config = dict(
    n_layer=8,
    d_model=128,
    n_head=2,
    n_kv_head=2,
    head_dim=64,
    d_mlp=512,
    vocab_size=4096,
    activation='gelu',
    norm='layernorm',
    norm_place='pre',
    norm_eps=1e-06,
    positions='learned',
    qk_norm=False,
    attn_scale=0.125,
    bias='none',
    tie_embeddings=True,
    parallel_block=False,
    init='normal',
    init_std_qkv=0.0442,
    init_std_o=0.011,
    init_std_up=0.0442,
    init_std_down=0.011,
    optimizer='soap_variant',
    lr=0.00633,
    beta1=0.95,
    beta2=0.95,
    weight_decay=0.03,
    lr_head=0.00963,
    warmup_steps=200,
    schedule='wsd',
    decay_fraction=0.874,
    decay_shape='linear',
    final_lr_fraction=0.0,
    batch_tokens=32768,
    seq_len=384,
    doc_mask=True,
    train_tokens=137800000,
    steps=4206,
    dataset='wikipedia_en',
)
Each number is 50 + 10 x the weight over its row's rms, rounded and kept within 0 to 99. Layers, rows and columns count from 0. The size before them is the row's rms in percent of the matrix's.

# up: layer 4 MLP up, 512x128, rms 0.224, rows 249-301, columns 64-127
# down: layer 4 MLP down (transposed), 512x128, rms 0.222, rows 249-300, columns 64-127
up249 101:53 39 62 65 52 37 52 54 34 47 49 31 64 51 51 40 60 53 40 50 38 48 46 56 46 62 50 53 47 54 58 53 55 52 48 50 38 61 54 36 39 59 63 54 22 44 46 40 37 51 57 40 69 56 73 53 68 44 38 40 45 50 46 53
down249 097:53 49 61 39 46 44 53 44 73 47 36 46 48 50 43 43 37 16 47 60 62 41 24 55 31 40 50 59 35 71 53 49 53 46 62 51 57 43 39 61 40 62 48 40 58 60 44 59 44 56 56 42 49 46 39 56 52 44 58 59 51 46 58 37
up250 091:62 52 43 56 28 41 56 56 67 37 37 36 43 33 36 58 48 55 62 52 65 50 52 60 49 54 49 55 59 44 69 70 53 42 60 52 53 54 49 36 46 60 57 40 63 28 23 47 60 58 67 55 46 62 27 37 59 57 43 41 40 35 57 37
down250 103:31 32 58 50 44 58 62 53 40 40 41 71 62 52 58 53 48 53 55 56 62 35 55 67 55 46 32 40 37 64 45 57 51 55 53 60 46 37 53 64 71 43 57 43 36 47 50 49 61 54 59 40 54 56 67 58 68 41 48 38 41 63 32 46
up251 097:57 40 49 30 56 51 51 40 60 54 56 45 35 69 57 36 54 40 42 61 55 50 58 37 20 60 54 37 56 46 65 63 59 56 42 37 40 42 49 29 54 55 67 48 52 50 36 54 49 39 58 50 40 49 61 48 57 49 53 49 62 46 36 49
down251 087:66 54 45 38 59 34 62 59 53 54 58 59 54 53 53 48 67 67 57 52 58 70 37 31 44 30 46 77 54 63 34 43 58 47 37 42 61 59 44 40 53 37 60 52 46 53 63 36 54 59 45 56 34 50 60 54 51 41 43 59 48 42 51 48
up252 121:48 40 34 63 57 55 50 54 51 40 55 61 33 65 59 35 59 64 58 54 54 45 61 51 48 69 43 60 64 46 52 78 45 39 43 62 55 41 41 44 43 39 57 60 67 53 53 57 50 49 59 51 42 56 50 61 49 42 49 51 53 45 47 33
down252 112:63 45 29 60 53 53 42 52 52 31 66 59 49 47 61 49 51 62 45 32 56 48 67 38 54 60 51 47 53 48 37 55 53 50 47 58 63 50 48 40 74 66 64 61 46 44 60 36 62 51 50 48 45 52 47 55 45 43 56 67 51 44 44 35
up253 098:49 58 36 68 42 43 46 48 47 49 62 46 40 66 48 68 36 73 58 59 44 60 53 56 44 46 40 48 42 45 37 35 45 54 57 55 59 44 53 33 32 38 57 40 49 57 36 49 46 64 72 52 60 37 53 38 67 45 50 46 59 68 52 39
down253 093:57 51 48 45 56 39 43 42 39 47 69 31 62 52 70 42 68 67 54 45 62 32 48 26 38 30 54 57 53 69 51 58 51 53 53 49 63 70 61 56 50 66 50 56 46 48 49 49 64 41 36 61 47 58 52 59 40 55 41 42 56 54 49 49
up254 106:41 46 50 70 63 58 66 45 40 46 40 70 49 28 30 51 39 63 49 49 42 44 38 65 52 62 52 51 53 46 75 50 39 78 51 38 42 55 53 54 43 57 49 53 52 32 42 56 49 56 34 37 44 49 49 52 37 63 55 54 48 59 44 57
down254 106:57 55 38 48 54 55 38 62 54 48 51 42 41 57 62 48 64 37 67 70 76 48 54 58 40 34 39 42 41 58 35 43 48 35 48 49 43 47 57 56 55 64 54 39 53 48 44 44 38 49 66 58 56 42 48 30 64 55 64 63 46 46 40 53
up255 101:31 35 50 37 40 45 43 63 52 58 55 33 43 42 43 39 34 52 67 65 63 44 42 61 50 44 63 60 45 76 48 52 40 40 49 42 55 64 49 73 31 52 47 70 54 57 47 70 45 52 58 65 51 49 48 54 48 29 51 51 41 51 51 63
down255 105:56 38 61 79 66 47 52 55 65 39 55 49 48 64 41 50 56 40 65 56 55 57 70 43 57 54 55 51 35 48 43 58 44 49 65 43 40 39 36 63 42 60 56 52 59 45 35 50 48 46 48 59 45 28 63 44 58 31 60 42 43 49 34 52
up256 102:37 44 49 55 49 36 43 51 56 56 52 51 46 52 41 43 65 51 48 68 52 36 69 45 48 54 49 51 68 48 56 41 37 53 49 57 52 31 40 70 57 44 51 59 55 68 37 41 40 42 27 38 41 45 42 38 27 43 53 40 27 57 53 44
down256 106:50 71 47 64 22 62 53 38 31 61 45 42 38 58 70 56 58 47 43 52 58 70 49 40 47 57 51 53 65 51 31 42 53 43 58 51 67 42 56 43 35 54 51 44 48 57 36 44 72 41 58 42 63 58 39 36 49 58 43 53 52 40 20 47
up257 110:56 55 27 66 43 47 55 58 48 49 45 59 56 53 59 36 48 38 50 62 50 49 65 50 46 36 62 40 43 51 68 61 52 38 44 41 43 44 42 53 57 56 56 52 44 69 61 46 41 43 39 39 62 57 45 46 54 62 42 56 45 43 27 38
down257 096:44 55 61 44 48 45 55 53 45 56 41 49 68 53 53 42 45 80 46 45 44 53 40 48 63 45 45 50 52 43 59 36 52 43 50 50 70 64 39 58 59 50 47 33 51 42 51 41 59 64 52 62 49 50 74 49 40 52 62 42 72 46 51 45
up258 094:46 50 49 55 41 33 45 66 47 51 50 46 60 49 46 62 56 59 55 62 45 55 44 61 40 52 31 62 48 55 68 46 40 27 56 57 62 50 59 54 45 67 48 54 56 53 49 51 51 38 50 48 47 66 46 43 41 32 46 38 47 46 52 59
down258 088:48 45 50 46 62 54 66 41 55 47 62 66 59 56 52 51 42 61 43 38 64 40 48 70 35 39 56 47 55 64 71 37 58 59 52 50 45 66 56 48 46 48 29 55 71 50 31 53 43 56 60 53 57 35 61 63 52 59 56 60 69 50 41 54
up259 086:63 29 57 57 36 51 60 47 38 34 48 48 61 61 61 48 39 55 52 36 43 56 47 64 56 56 25 56 41 50 56 51 35 48 68 49 37 44 53 35 55 33 48 45 63 49 36 48 43 38 46 73 60 35 57 63 57 52 53 58 47 56 59 52
down259 094:40 53 44 58 58 64 61 59 52 78 54 56 58 49 52 49 68 52 35 40 56 44 36 53 59 52 50 72 40 59 45 53 65 50 30 42 57 55 44 55 54 56 52 41 64 45 48 46 42 66 56 67 55 42 47 67 52 53 51 34 28 49 64 39
up260 105:39 54 63 62 53 68 48 57 53 39 57 59 49 44 42 61 42 57 46 45 55 40 38 36 40 29 58 50 62 40 55 52 56 32 57 63 53 38 46 34 33 50 54 55 44 59 56 61 54 58 40 53 63 53 49 57 47 28 50 33 36 50 46 31
down260 105:48 43 37 56 54 56 55 38 56 46 66 40 56 45 38 68 51 47 62 50 38 52 57 44 37 67 56 37 33 54 38 58 65 69 35 54 50 54 48 53 41 29 57 60 36 69 57 52 36 45 51 35 45 53 48 54 62 49 40 73 49 56 58 46
up261 098:59 33 45 62 48 46 54 37 44 42 58 39 39 50 60 51 45 71 46 46 30 53 28 54 66 31 60 59 43 59 70 43 58 69 62 68 47 51 42 35 65 50 40 38 39 37 48 40 41 51 51 49 53 53 42 53 33 54 31 63 48 49 48 42
down261 099:65 29 51 40 51 48 54 60 60 41 47 50 60 53 51 58 48 50 61 49 55 76 42 53 45 50 64 59 31 43 51 39 44 41 56 45 51 53 53 65 56 52 40 54 36 51 49 55 53 61 60 72 51 41 45 65 56 59 69 41 40 62 44 46
up262 112:40 42 58 66 57 63 32 26 38 41 67 42 53 56 50 59 44 46 47 49 45 42 69 52 56 43 51 52 54 36 66 37 45 44 64 47 50 42 43 68 51 37 47 53 33 39 57 53 49 44 43 49 62 40 33 35 43 36 55 43 44 53 46 54
down262 103:53 44 66 51 87 55 40 46 51 41 49 48 59 60 48 51 47 36 51 53 48 46 45 47 52 45 69 51 47 59 54 56 58 47 64 45 42 40 37 45 46 61 50 47 30 49 58 66 54 50 35 56 50 48 59 47 52 41 62 57 51 49 35 59
up263 095:39 35 44 53 54 53 56 50 49 55 54 52 50 44 53 42 39 45 58 51 43 48 39 54 62 39 62 67 67 74 51 70 48 68 38 50 51 56 48 41 59 67 43 53 34 38 32 40 41 54 48 76 61 61 24 50 37 48 50 27 51 52 55 56
down263 096:70 33 39 58 55 47 63 40 52 66 52 55 41 28 58 62 53 53 49 60 50 56 50 48 51 61 42 52 53 41 52 37 61 44 55 49 43 49 84 33 35 45 63 43 67 65 57 47 41 53 47 58 36 36 53 60 33 60 48 63 58 43 44 34
up264 099:35 64 58 48 33 55 58 54 67 35 40 44 53 39 55 63 51 57 63 40 58 69 63 48 48 40 55 33 27 56 48 46 55 49 67 60 63 47 59 38 53 39 38 61 38 64 50 49 55 44 61 46 46 81 52 40 69 39 29 42 49 35 44 56
down264 102:42 48 45 55 62 51 60 39 48 45 69 41 42 61 34 63 50 56 52 44 37 51 68 42 48 49 57 60 50 37 34 48 44 54 57 49 49 28 53 51 52 32 51 56 55 56 55 56 37 49 36 61 48 57 40 47 55 44 64 60 73 49 55 59
up265 097:65 42 57 42 51 51 47 44 62 32 50 52 52 55 54 41 67 45 63 45 40 59 48 64 53 71 53 34 53 52 38 45 65 42 38 61 45 42 62 33 50 42 56 57 46 60 46 45 45 52 48 63 47 54 52 40 40 46 66 49 41 45 48 46
down265 093:39 61 55 51 24 33 33 42 41 59 49 37 48 35 64 53 56 40 45 32 43 44 47 40 49 40 45 44 38 44 38 58 37 49 39 60 55 55 55 56 59 61 65 54 50 40 54 53 47 60 43 50 68 47 50 50 53 48 54 73 37 57 40 51
up266 098:56 63 49 34 71 40 27 49 52 46 67 49 53 51 66 50 59 48 54 58 56 57 39 67 66 70 42 36 50 51 56 43 59 47 50 40 57 44 53 58 57 52 49 63 61 47 54 48 59 55 50 60 56 49 48 58 41 38 51 51 41 75 53 62
down266 096:61 56 49 63 45 48 65 51 45 42 34 50 38 53 58 50 57 59 44 43 42 41 50 72 60 46 62 55 53 51 68 53 64 41 64 35 37 35 47 46 54 51 60 59 43 52 61 39 57 45 42 44 27 51 51 52 42 45 38 48 47 57 70 62
up267 108:42 29 49 61 45 66 49 42 46 68 43 52 60 57 51 74 42 57 60 54 50 50 45 53 45 48 54 50 49 55 52 62 60 69 41 45 67 57 72 42 70 42 46 70 55 44 57 40 55 59 51 72 42 58 56 55 59 46 53 46 46 31 35 40
down267 097:41 38 49 67 62 46 64 67 43 42 52 52 76 51 47 47 69 49 47 58 49 60 45 47 55 49 25 43 46 44 49 66 71 52 54 45 34 44 57 64 52 42 44 64 60 32 34 35 63 58 65 48 40 55 51 64 57 59 69 53 43 41 51 49
up268 095:39 43 49 53 59 53 41 54 45 64 46 54 39 53 38 50 44 44 65 60 59 60 56 40 49 34 51 49 31 57 39 60 50 48 49 52 67 59 35 44 47 43 43 44 42 40 57 55 56 63 61 63 41 52 54 55 38 76 50 52 38 52 51 53
down268 087:43 45 32 65 41 29 78 34 62 33 71 51 56 43 63 61 69 61 54 37 45 69 43 57 40 61 40 46 69 40 39 38 58 62 55 50 48 54 51 48 71 36 57 55 34 47 45 34 52 42 53 34 43 45 51 43 70 41 61 49 53 61 35 49
up269 093:44 58 44 34 59 68 68 59 56 53 52 63 47 66 21 50 44 55 62 51 57 47 48 50 40 60 41 66 55 48 59 49 53 58 40 44 31 47 49 46 42 45 41 71 44 46 48 46 44 42 44 51 61 48 50 74 53 47 76 34 54 41 32 43
down269 091:46 64 49 48 58 43 42 43 61 53 67 41 45 48 46 58 52 45 30 45 64 40 63 68 46 48 65 59 44 45 63 37 45 40 65 55 60 55 31 78 54 51 21 54 44 52 65 41 75 48 36 58 46 55 42 50 53 43 48 38 41 50 44 62
up270 113:44 45 48 39 55 52 42 70 68 40 45 59 39 35 63 61 49 40 47 61 46 61 35 50 58 39 27 41 59 32 52 55 25 53 65 47 62 35 45 66 64 45 40 44 44 35 57 41 55 45 58 57 41 44 54 36 65 47 68 48 43 47 49 39
down270 105:51 40 64 50 28 53 46 48 34 30 55 62 30 50 52 47 51 43 45 57 58 58 41 52 53 56 41 77 47 47 60 51 47 54 51 58 51 43 45 48 43 54 22 41 39 34 69 57 49 58 53 63 45 69 37 35 59 60 55 37 59 50 54 46
up271 094:41 44 59 47 35 36 56 54 51 39 54 33 41 55 63 52 53 59 47 42 47 42 50 55 60 55 58 49 49 63 58 53 59 59 54 64 59 50 36 51 59 35 47 68 61 47 49 44 43 59 44 68 57 51 44 48 44 38 42 48 53 42 36 38
down271 089:51 31 44 54 62 47 50 55 29 47 45 57 68 35 50 48 44 79 57 38 39 55 39 67 50 47 61 67 59 47 57 45 41 49 55 42 54 40 54 57 32 55 48 50 65 41 56 53 46 57 51 63 56 29 47 52 44 50 39 62 46 52 46 41
up272 093:50 53 56 46 63 67 74 53 55 54 43 42 38 59 40 51 37 57 59 52 53 60 40 62 40 49 48 47 73 47 58 28 41 62 40 33 59 74 34 49 50 58 49 35 40 39 32 51 45 41 54 50 65 47 57 55 61 65 77 38 53 37 72 42
down272 095:50 49 40 45 42 59 34 55 50 53 62 34 62 52 41 55 61 54 46 48 50 58 61 34 60 52 55 53 57 48 46 48 54 45 52 57 62 20 51 48 70 54 57 47 46 63 60 58 55 59 49 52 50 46 58 40 50 44 32 49 85 52 43 38
up273 100:53 36 55 52 58 51 55 49 34 45 44 59 57 41 54 66 55 48 54 42 51 40 53 41 57 54 49 47 65 57 50 37 37 43 41 50 57 42 48 71 43 66 49 50 40 55 53 62 34 85 39 57 53 60 32 48 47 47 53 46 55 68 50 50
down273 107:63 56 61 36 43 43 36 63 43 38 58 48 46 74 57 44 45 44 48 75 63 37 44 54 57 46 40 55 55 47 50 37 53 53 50 49 46 53 58 58 50 51 50 52 31 55 58 65 56 53 63 48 42 58 41 46 26 61 46 53 46 64 40 57
up274 090:27 47 43 78 63 53 51 53 52 50 49 40 35 48 49 35 51 50 63 30 33 66 73 47 51 51 49 46 36 38 47 36 45 53 46 53 36 28 39 31 36 32 64 49 52 43 52 49 54 38 42 42 47 52 59 46 49 53 51 45 51 61 40 52
down274 102:53 40 49 49 60 33 42 53 49 75 53 66 62 47 49 33 74 54 42 69 30 50 47 47 55 45 46 38 43 67 56 55 53 50 25 46 37 74 36 47 45 49 57 62 42 49 43 57 44 51 34 53 47 43 77 30 53 43 52 42 36 51 60 66
up275 100:58 62 61 61 56 53 51 41 56 53 44 44 50 50 50 50 46 40 40 58 53 42 46 67 40 35 51 53 58 50 57 52 45 53 54 58 57 63 50 44 44 54 66 50 35 32 31 52 31 54 63 47 55 49 50 57 45 57 74 60 58 56 50 73
down275 093:40 44 43 52 40 54 40 56 53 55 39 39 58 30 59 38 57 39 64 40 52 74 60 74 57 64 41 48 46 40 51 63 49 64 44 54 40 48 51 63 54 52 33 49 65 55 65 55 57 50 48 64 43 61 46 55 57 51 40 51 60 71 51 28
up276 101:42 43 68 51 44 31 36 62 48 50 30 45 36 54 58 46 57 27 45 53 62 62 64 59 52 43 52 45 71 36 52 62 68 48 53 30 39 31 56 57 55 58 58 46 54 33 53 41 42 42 64 59 36 46 45 56 54 50 47 62 61 53 29 57
down276 092:45 37 56 42 47 38 33 42 49 46 45 69 53 49 39 47 36 44 51 43 61 47 62 65 52 59 58 54 60 65 44 48 61 33 43 68 62 64 50 54 54 52 41 59 55 58 66 44 51 62 42 52 41 57 41 67 48 61 57 48 33 55 68 58
up277 100:60 42 48 34 43 44 46 66 55 55 33 35 53 22 41 53 35 48 39 47 55 44 65 47 50 47 55 59 47 53 56 48 62 70 45 52 34 43 54 55 45 42 39 45 50 50 55 45 44 58 25 66 64 45 46 61 50 48 59 50 39 48 41 40
down277 097:60 42 43 63 52 52 53 65 61 58 54 67 45 51 46 41 60 45 23 37 59 28 37 68 58 56 39 36 30 62 46 48 37 58 46 63 59 51 46 57 49 48 34 55 54 35 50 54 53 51 50 55 38 55 35 62 53 52 58 51 46 50 63 73
up278 101:56 49 39 47 57 59 62 35 56 47 36 49 36 50 63 68 63 60 47 58 49 42 68 41 47 40 49 39 55 40 43 53 20 44 45 53 53 39 54 70 45 72 49 61 45 69 43 48 53 39 56 52 46 53 60 52 52 57 68 54 26 47 48 38
down278 095:66 57 32 46 39 42 52 45 50 62 46 62 58 34 42 33 54 47 57 65 52 59 53 64 49 51 42 42 60 62 59 51 79 46 38 62 51 57 29 58 56 40 75 31 58 64 49 46 49 53 55 37 56 38 45 49 55 41 46 42 57 49 45 57
up279 108:42 33 53 58 53 71 43 50 64 59 59 44 46 57 33 45 45 62 47 51 62 54 65 47 62 38 53 39 55 30 39 45 58 36 39 64 58 26 56 60 37 63 26 62 53 62 43 35 60 54 32 43 52 49 47 70 49 53 64 54 41 48 54 40
down279 083:51 53 56 56 56 38 45 47 47 58 66 49 53 28 52 58 40 48 61 46 52 50 39 23 51 45 32 42 28 72 50 51 33 53 56 51 53 54 60 45 48 37 66 62 56 47 75 62 56 51 55 46 60 51 48 43 49 58 54 56 51 54 35 42
up280 098:60 44 46 50 70 45 57 40 46 57 57 51 62 50 32 33 53 38 57 46 45 42 58 42 37 46 57 58 66 40 56 60 37 42 56 61 54 52 34 44 42 53 50 61 51 34 47 46 49 49 39 62 58 54 52 52 70 76 55 58 40 33 30 55
down280 080:27 47 37 45 56 63 52 58 50 43 45 40 34 43 66 52 50 55 57 66 54 59 57 51 48 46 40 51 43 36 48 46 60 69 50 51 48 54 64 48 47 58 57 47 43 65 51 51 52 56 59 31 58 57 38 45 41 37 54 50 30 44 41 44
up281 107:38 56 43 57 43 56 51 43 60 47 42 35 68 56 32 51 48 50 48 48 38 53 42 42 32 54 55 41 42 53 41 43 68 37 49 56 47 42 36 50 49 47 29 57 58 68 56 56 34 49 61 58 58 51 42 50 36 55 29 59 45 60 50 64
down281 113:61 41 65 39 48 64 33 42 62 43 55 31 52 43 45 45 39 65 72 47 41 40 57 50 59 67 40 48 42 53 45 55 50 59 60 78 51 50 33 41 46 44 52 55 54 43 53 60 39 53 56 39 44 50 40 60 49 40 45 47 70 45 40 38
up282 101:54 50 51 50 54 47 37 44 71 49 52 33 50 34 50 55 54 61 53 52 56 55 40 48 66 50 61 40 48 47 34 45 55 30 54 53 33 55 65 50 54 34 46 46 56 37 49 55 50 46 49 42 43 44 53 42 64 50 66 54 57 47 52 49
down282 103:52 51 51 50 55 57 49 42 42 45 68 38 75 54 46 45 44 44 52 41 43 54 51 56 50 50 56 68 44 56 61 46 86 58 58 39 42 35 51 51 59 57 57 36 77 41 34 50 56 64 44 38 14 43 47 64 62 54 59 48 47 49 46 42
up283 104:47 39 65 47 61 59 50 38 53 68 60 49 37 50 54 37 50 25 35 42 45 26 47 52 59 39 43 36 25 49 51 45 52 40 56 49 54 27 49 48 51 54 52 48 53 44 62 32 57 44 54 36 50 53 52 57 82 53 56 59 53 47 51 43
down283 106:50 52 48 54 49 27 52 53 41 40 43 37 45 58 42 40 45 48 46 53 55 64 51 39 51 47 53 57 62 45 48 47 62 53 51 54 74 70 43 49 44 51 67 56 57 39 44 59 57 51 31 28 63 52 43 54 49 41 49 46 57 43 36 54
up284 084:66 34 38 51 35 50 47 49 42 53 54 41 44 61 43 42 55 53 60 44 44 44 67 37 46 34 56 46 53 71 51 56 53 39 49 66 47 50 52 46 60 76 51 49 57 42 30 50 61 54 44 49 55 59 49 38 57 50 55 45 46 37 43 69
down284 087:48 57 56 53 52 48 48 51 63 60 64 41 68 48 56 60 45 48 53 58 38 50 40 49 60 47 46 49 47 33 53 47 49 54 42 50 38 64 40 53 48 39 59 33 42 37 50 45 50 51 42 70 49 33 42 34 19 48 62 42 39 45 44 62
up285 091:63 40 56 49 61 45 48 52 59 45 68 49 41 58 54 27 77 42 54 59 41 42 62 24 48 58 54 46 43 52 28 59 46 38 40 50 60 40 45 41 43 37 55 52 66 70 42 61 63 41 49 52 51 43 70 36 44 55 39 49 47 65 50 41
down285 098:49 54 43 49 67 54 61 53 48 55 56 47 42 57 33 60 51 55 54 42 37 43 60 76 47 40 55 49 43 32 38 55 57 61 53 58 41 40 42 53 59 45 44 43 45 54 66 57 45 62 24 60 28 47 46 41 49 56 51 35 38 67 41 58
up286 097:50 46 33 51 45 44 51 51 52 66 47 55 47 52 56 47 39 45 40 40 64 55 45 73 49 66 57 64 53 56 53 34 63 43 46 44 47 65 57 40 33 46 44 49 45 48 55 50 48 34 30 59 46 74 47 57 55 41 63 35 56 50 51 34
down286 099:56 63 44 61 61 61 50 46 49 49 44 57 67 57 42 53 40 39 56 48 55 50 38 59 31 49 40 59 46 46 56 32 63 60 68 55 50 27 34 40 50 42 39 47 44 37 32 51 55 64 73 54 59 45 61 38 50 39 43 51 62 57 22 43
up287 096:54 30 41 53 41 55 57 47 40 35 52 54 50 63 48 69 52 57 48 55 63 48 58 60 60 50 48 29 68 38 56 42 55 48 25 49 52 54 42 39 58 58 56 55 60 55 70 48 41 61 40 38 50 70 40 55 42 49 73 55 65 44 57 60
down287 094:48 38 41 41 46 51 43 47 51 33 43 53 66 57 67 54 51 46 52 54 32 68 51 73 44 58 44 40 54 53 53 43 61 58 60 60 58 59 38 47 53 65 43 51 46 53 60 57 40 43 63 40 55 38 48 48 47 43 61 35 60 48 57 49
up288 096:45 71 45 57 39 70 54 48 59 56 58 43 39 35 52 37 60 64 37 49 58 54 56 45 54 41 33 44 53 51 57 55 49 49 50 53 55 52 52 61 62 56 46 56 38 36 44 42 45 55 34 41 58 49 74 54 42 54 38 50 54 60 45 47
down288 099:46 37 45 40 65 60 60 48 45 50 72 51 52 32 46 60 56 39 48 46 62 61 38 53 56 39 40 54 59 31 63 60 35 54 47 46 49 60 66 49 44 59 35 47 43 44 52 37 52 42 64 51 36 43 37 44 46 72 48 36 26 37 61 52
up289 118:49 62 37 49 49 32 66 55 51 64 28 54 64 58 42 49 45 58 55 50 57 51 45 47 54 40 43 71 37 51 57 55 59 59 48 43 44 30 59 51 52 68 30 46 51 50 54 62 75 41 47 44 54 45 46 45 52 37 51 49 51 43 40 65
down289 133:54 51 38 58 53 52 42 55 50 57 42 43 65 42 60 49 63 62 61 39 50 40 25 47 62 50 51 51 36 50 58 68 27 81 30 52 51 42 51 61 49 62 37 47 43 60 49 32 48 58 47 58 45 61 33 67 51 62 52 63 44 50 49 43
up290 103:58 43 67 42 61 45 51 49 38 46 47 53 29 53 53 44 47 51 55 58 54 64 38 65 61 50 39 48 51 55 53 47 46 52 45 44 47 44 33 30 52 58 58 53 56 69 56 59 51 52 60 62 49 41 46 19 62 53 55 47 49 54 59 52
down290 116:56 54 68 39 40 50 40 45 52 44 56 47 46 67 70 55 50 55 44 57 53 54 39 61 59 46 49 44 44 38 51 41 53 53 70 63 39 40 72 48 69 53 75 52 59 58 53 45 67 50 48 46 55 57 63 51 57 32 59 47 45 53 54 56
up291 100:64 52 60 52 22 40 34 42 51 47 40 42 57 45 47 53 57 59 61 33 57 52 52 53 40 50 64 57 56 47 70 54 43 43 55 56 47 48 36 60 57 54 51 59 52 51 53 32 37 46 68 63 46 48 49 58 39 40 38 51 35 22 55 41
down291 104:46 55 49 53 58 46 56 62 69 63 46 58 46 64 43 28 53 40 48 74 43 48 68 59 64 56 57 41 14 61 54 47 56 52 52 47 57 62 53 68 69 48 46 45 40 36 56 47 68 58 45 42 52 51 58 49 43 47 51 43 40 52 37 46
up292 095:56 45 60 42 78 62 49 50 66 50 32 22 56 50 45 62 50 65 49 42 49 55 49 50 51 25 43 28 61 57 53 47 55 44 50 44 47 45 45 48 55 53 42 58 60 43 35 43 40 59 48 50 52 65 58 59 62 72 41 66 53 54 54 47
down292 087:34 40 50 60 58 60 38 53 62 63 46 59 58 56 55 42 54 45 42 69 40 59 45 35 58 45 45 49 48 46 59 70 56 49 57 39 48 57 55 29 39 40 60 53 62 45 46 28 67 42 65 55 56 50 60 36 52 50 63 46 55 53 60 45
up293 096:34 45 63 46 49 41 57 57 47 49 43 55 47 44 70 49 56 60 55 48 41 31 45 48 51 71 44 41 65 47 32 49 47 51 49 47 58 34 51 44 83 47 65 50 47 30 62 45 55 49 49 43 59 55 54 43 82 44 55 40 46 59 44 51
down293 086:46 51 53 46 53 48 45 62 53 45 50 51 57 41 50 37 54 53 43 60 37 63 65 76 58 45 51 37 47 52 48 51 61 48 50 55 66 38 44 53 44 45 43 65 52 49 62 48 74 43 42 50 64 66 52 58 46 50 48 45 46 60 54 34
up294 100:37 47 65 45 56 49 40 43 54 74 70 55 58 43 61 63 49 32 54 57 44 53 62 52 55 63 38 50 51 58 60 48 50 49 45 62 53 40 46 43 37 39 21 74 40 42 38 49 54 27 51 47 48 38 48 48 53 67 49 44 53 62 55 77
down294 106:63 82 47 53 31 51 62 49 42 48 36 42 56 47 57 60 54 54 37 41 45 41 45 49 37 57 32 50 33 20 32 46 56 29 25 45 53 56 51 36 57 58 52 26 44 50 42 48 53 73 48 44 50 67 42 50 52 47 57 60 42 45 44 36
up295 097:52 52 71 50 54 52 58 41 30 48 39 32 47 36 53 62 49 51 53 48 65 67 43 64 58 39 56 54 43 63 44 47 50 34 43 50 56 42 28 49 40 52 44 60 63 58 46 66 53 45 50 76 32 43 44 55 48 34 63 45 46 56 53 77
down295 103:67 61 52 45 40 43 45 55 35 29 42 63 43 47 58 41 43 74 49 67 66 45 62 40 37 53 64 41 50 72 31 40 55 34 54 73 54 39 36 49 46 55 68 50 61 40 55 57 54 51 62 50 53 57 70 44 54 59 50 59 43 60 48 43
up296 093:51 62 47 60 64 61 66 46 50 56 57 56 41 56 29 65 50 45 57 46 40 57 53 57 39 62 48 36 54 44 59 53 48 54 50 53 46 36 62 48 59 47 43 49 71 26 52 37 32 72 59 61 74 42 51 41 56 47 80 49 54 53 50 45
down296 093:36 57 49 43 39 41 46 50 44 33 30 41 65 59 47 65 45 67 35 29 43 47 45 44 30 69 67 39 55 58 32 55 55 48 29 59 54 41 40 46 53 41 45 64 47 60 44 57 59 49 47 43 54 45 31 49 45 40 59 37 54 43 62 49
up297 095:55 69 53 67 51 62 40 44 39 53 32 41 52 39 53 45 47 56 54 52 12 63 48 66 43 47 53 52 67 48 53 51 36 51 60 54 38 36 42 53 48 60 54 49 44 46 43 52 35 40 55 50 48 51 78 39 56 52 56 47 47 47 33 76
down297 100:68 42 34 64 57 64 62 33 70 45 47 51 39 47 48 49 36 41 53 57 52 34 67 60 46 50 51 42 46 56 51 50 46 81 61 59 38 38 57 44 69 54 43 42 52 54 51 57 50 50 40 59 44 35 42 40 42 44 44 35 61 40 65 54
up298 098:40 51 56 41 56 46 38 45 50 45 52 54 33 48 28 65 59 34 43 65 55 45 73 43 41 58 52 63 57 71 76 54 39 42 71 64 48 67 52 35 44 61 41 54 52 58 54 44 39 53 46 58 35 58 42 53 55 54 63 38 51 46 47 51
down298 111:64 55 65 39 36 54 59 54 39 52 64 62 59 65 52 63 75 56 50 49 52 33 42 46 60 42 35 38 45 56 51 54 53 70 46 50 69 57 55 52 59 57 64 45 45 44 67 51 58 76 46 57 33 44 48 38 53 38 46 53 49 69 65 52
up299 106:24 43 51 58 47 49 50 45 59 45 54 44 39 37 61 61 64 48 55 63 41 61 57 48 29 42 53 46 61 55 36 38 48 35 44 54 43 40 50 38 29 34 53 42 69 54 31 60 47 52 52 56 45 46 47 63 54 45 50 48 48 58 57 72
down299 111:58 70 60 56 61 40 42 59 43 47 55 36 60 48 53 45 31 44 52 47 56 52 49 67 51 54 56 37 71 42 46 62 53 68 52 73 50 49 65 49 63 49 44 62 40 59 50 46 49 22 61 47 58 59 61 55 62 63 44 56 48 53 40 46
up300 110:64 63 47 60 54 62 58 57 46 61 29 56 52 48 49 49 53 40 60 63 55 51 53 76 54 42 73 47 53 56 38 43 45 54 54 63 34 54 59 45 44 41 52 60 54 48 54 51 46 45 39 37 55 60 61 60 58 40 45 60 41 67 36 49
down300 120:32 79 65 80 60 54 44 58 73 41 51 53 59 38 42 67 47 47 53 50 50 54 58 44 41 51 58 46 54 79 51 53 46 43 50 54 53 58 31 55 42 45 55 61 52 34 30 37 56 45 62 47 50 54 44 43 51 58 48 62 72 50 40 40
up301 096:44 67 60 62 56 57 63 48 63 37 59 36 56 61 50 67 67 50 58 66 53 38 42 65 61 65 38 29 61 47 54 54 69 54 53 45 50 41 53 46 59 49 45 55 57 38 60 51 53 42 46 50 50 60 39 43 51 60 49 49 59 57 42 60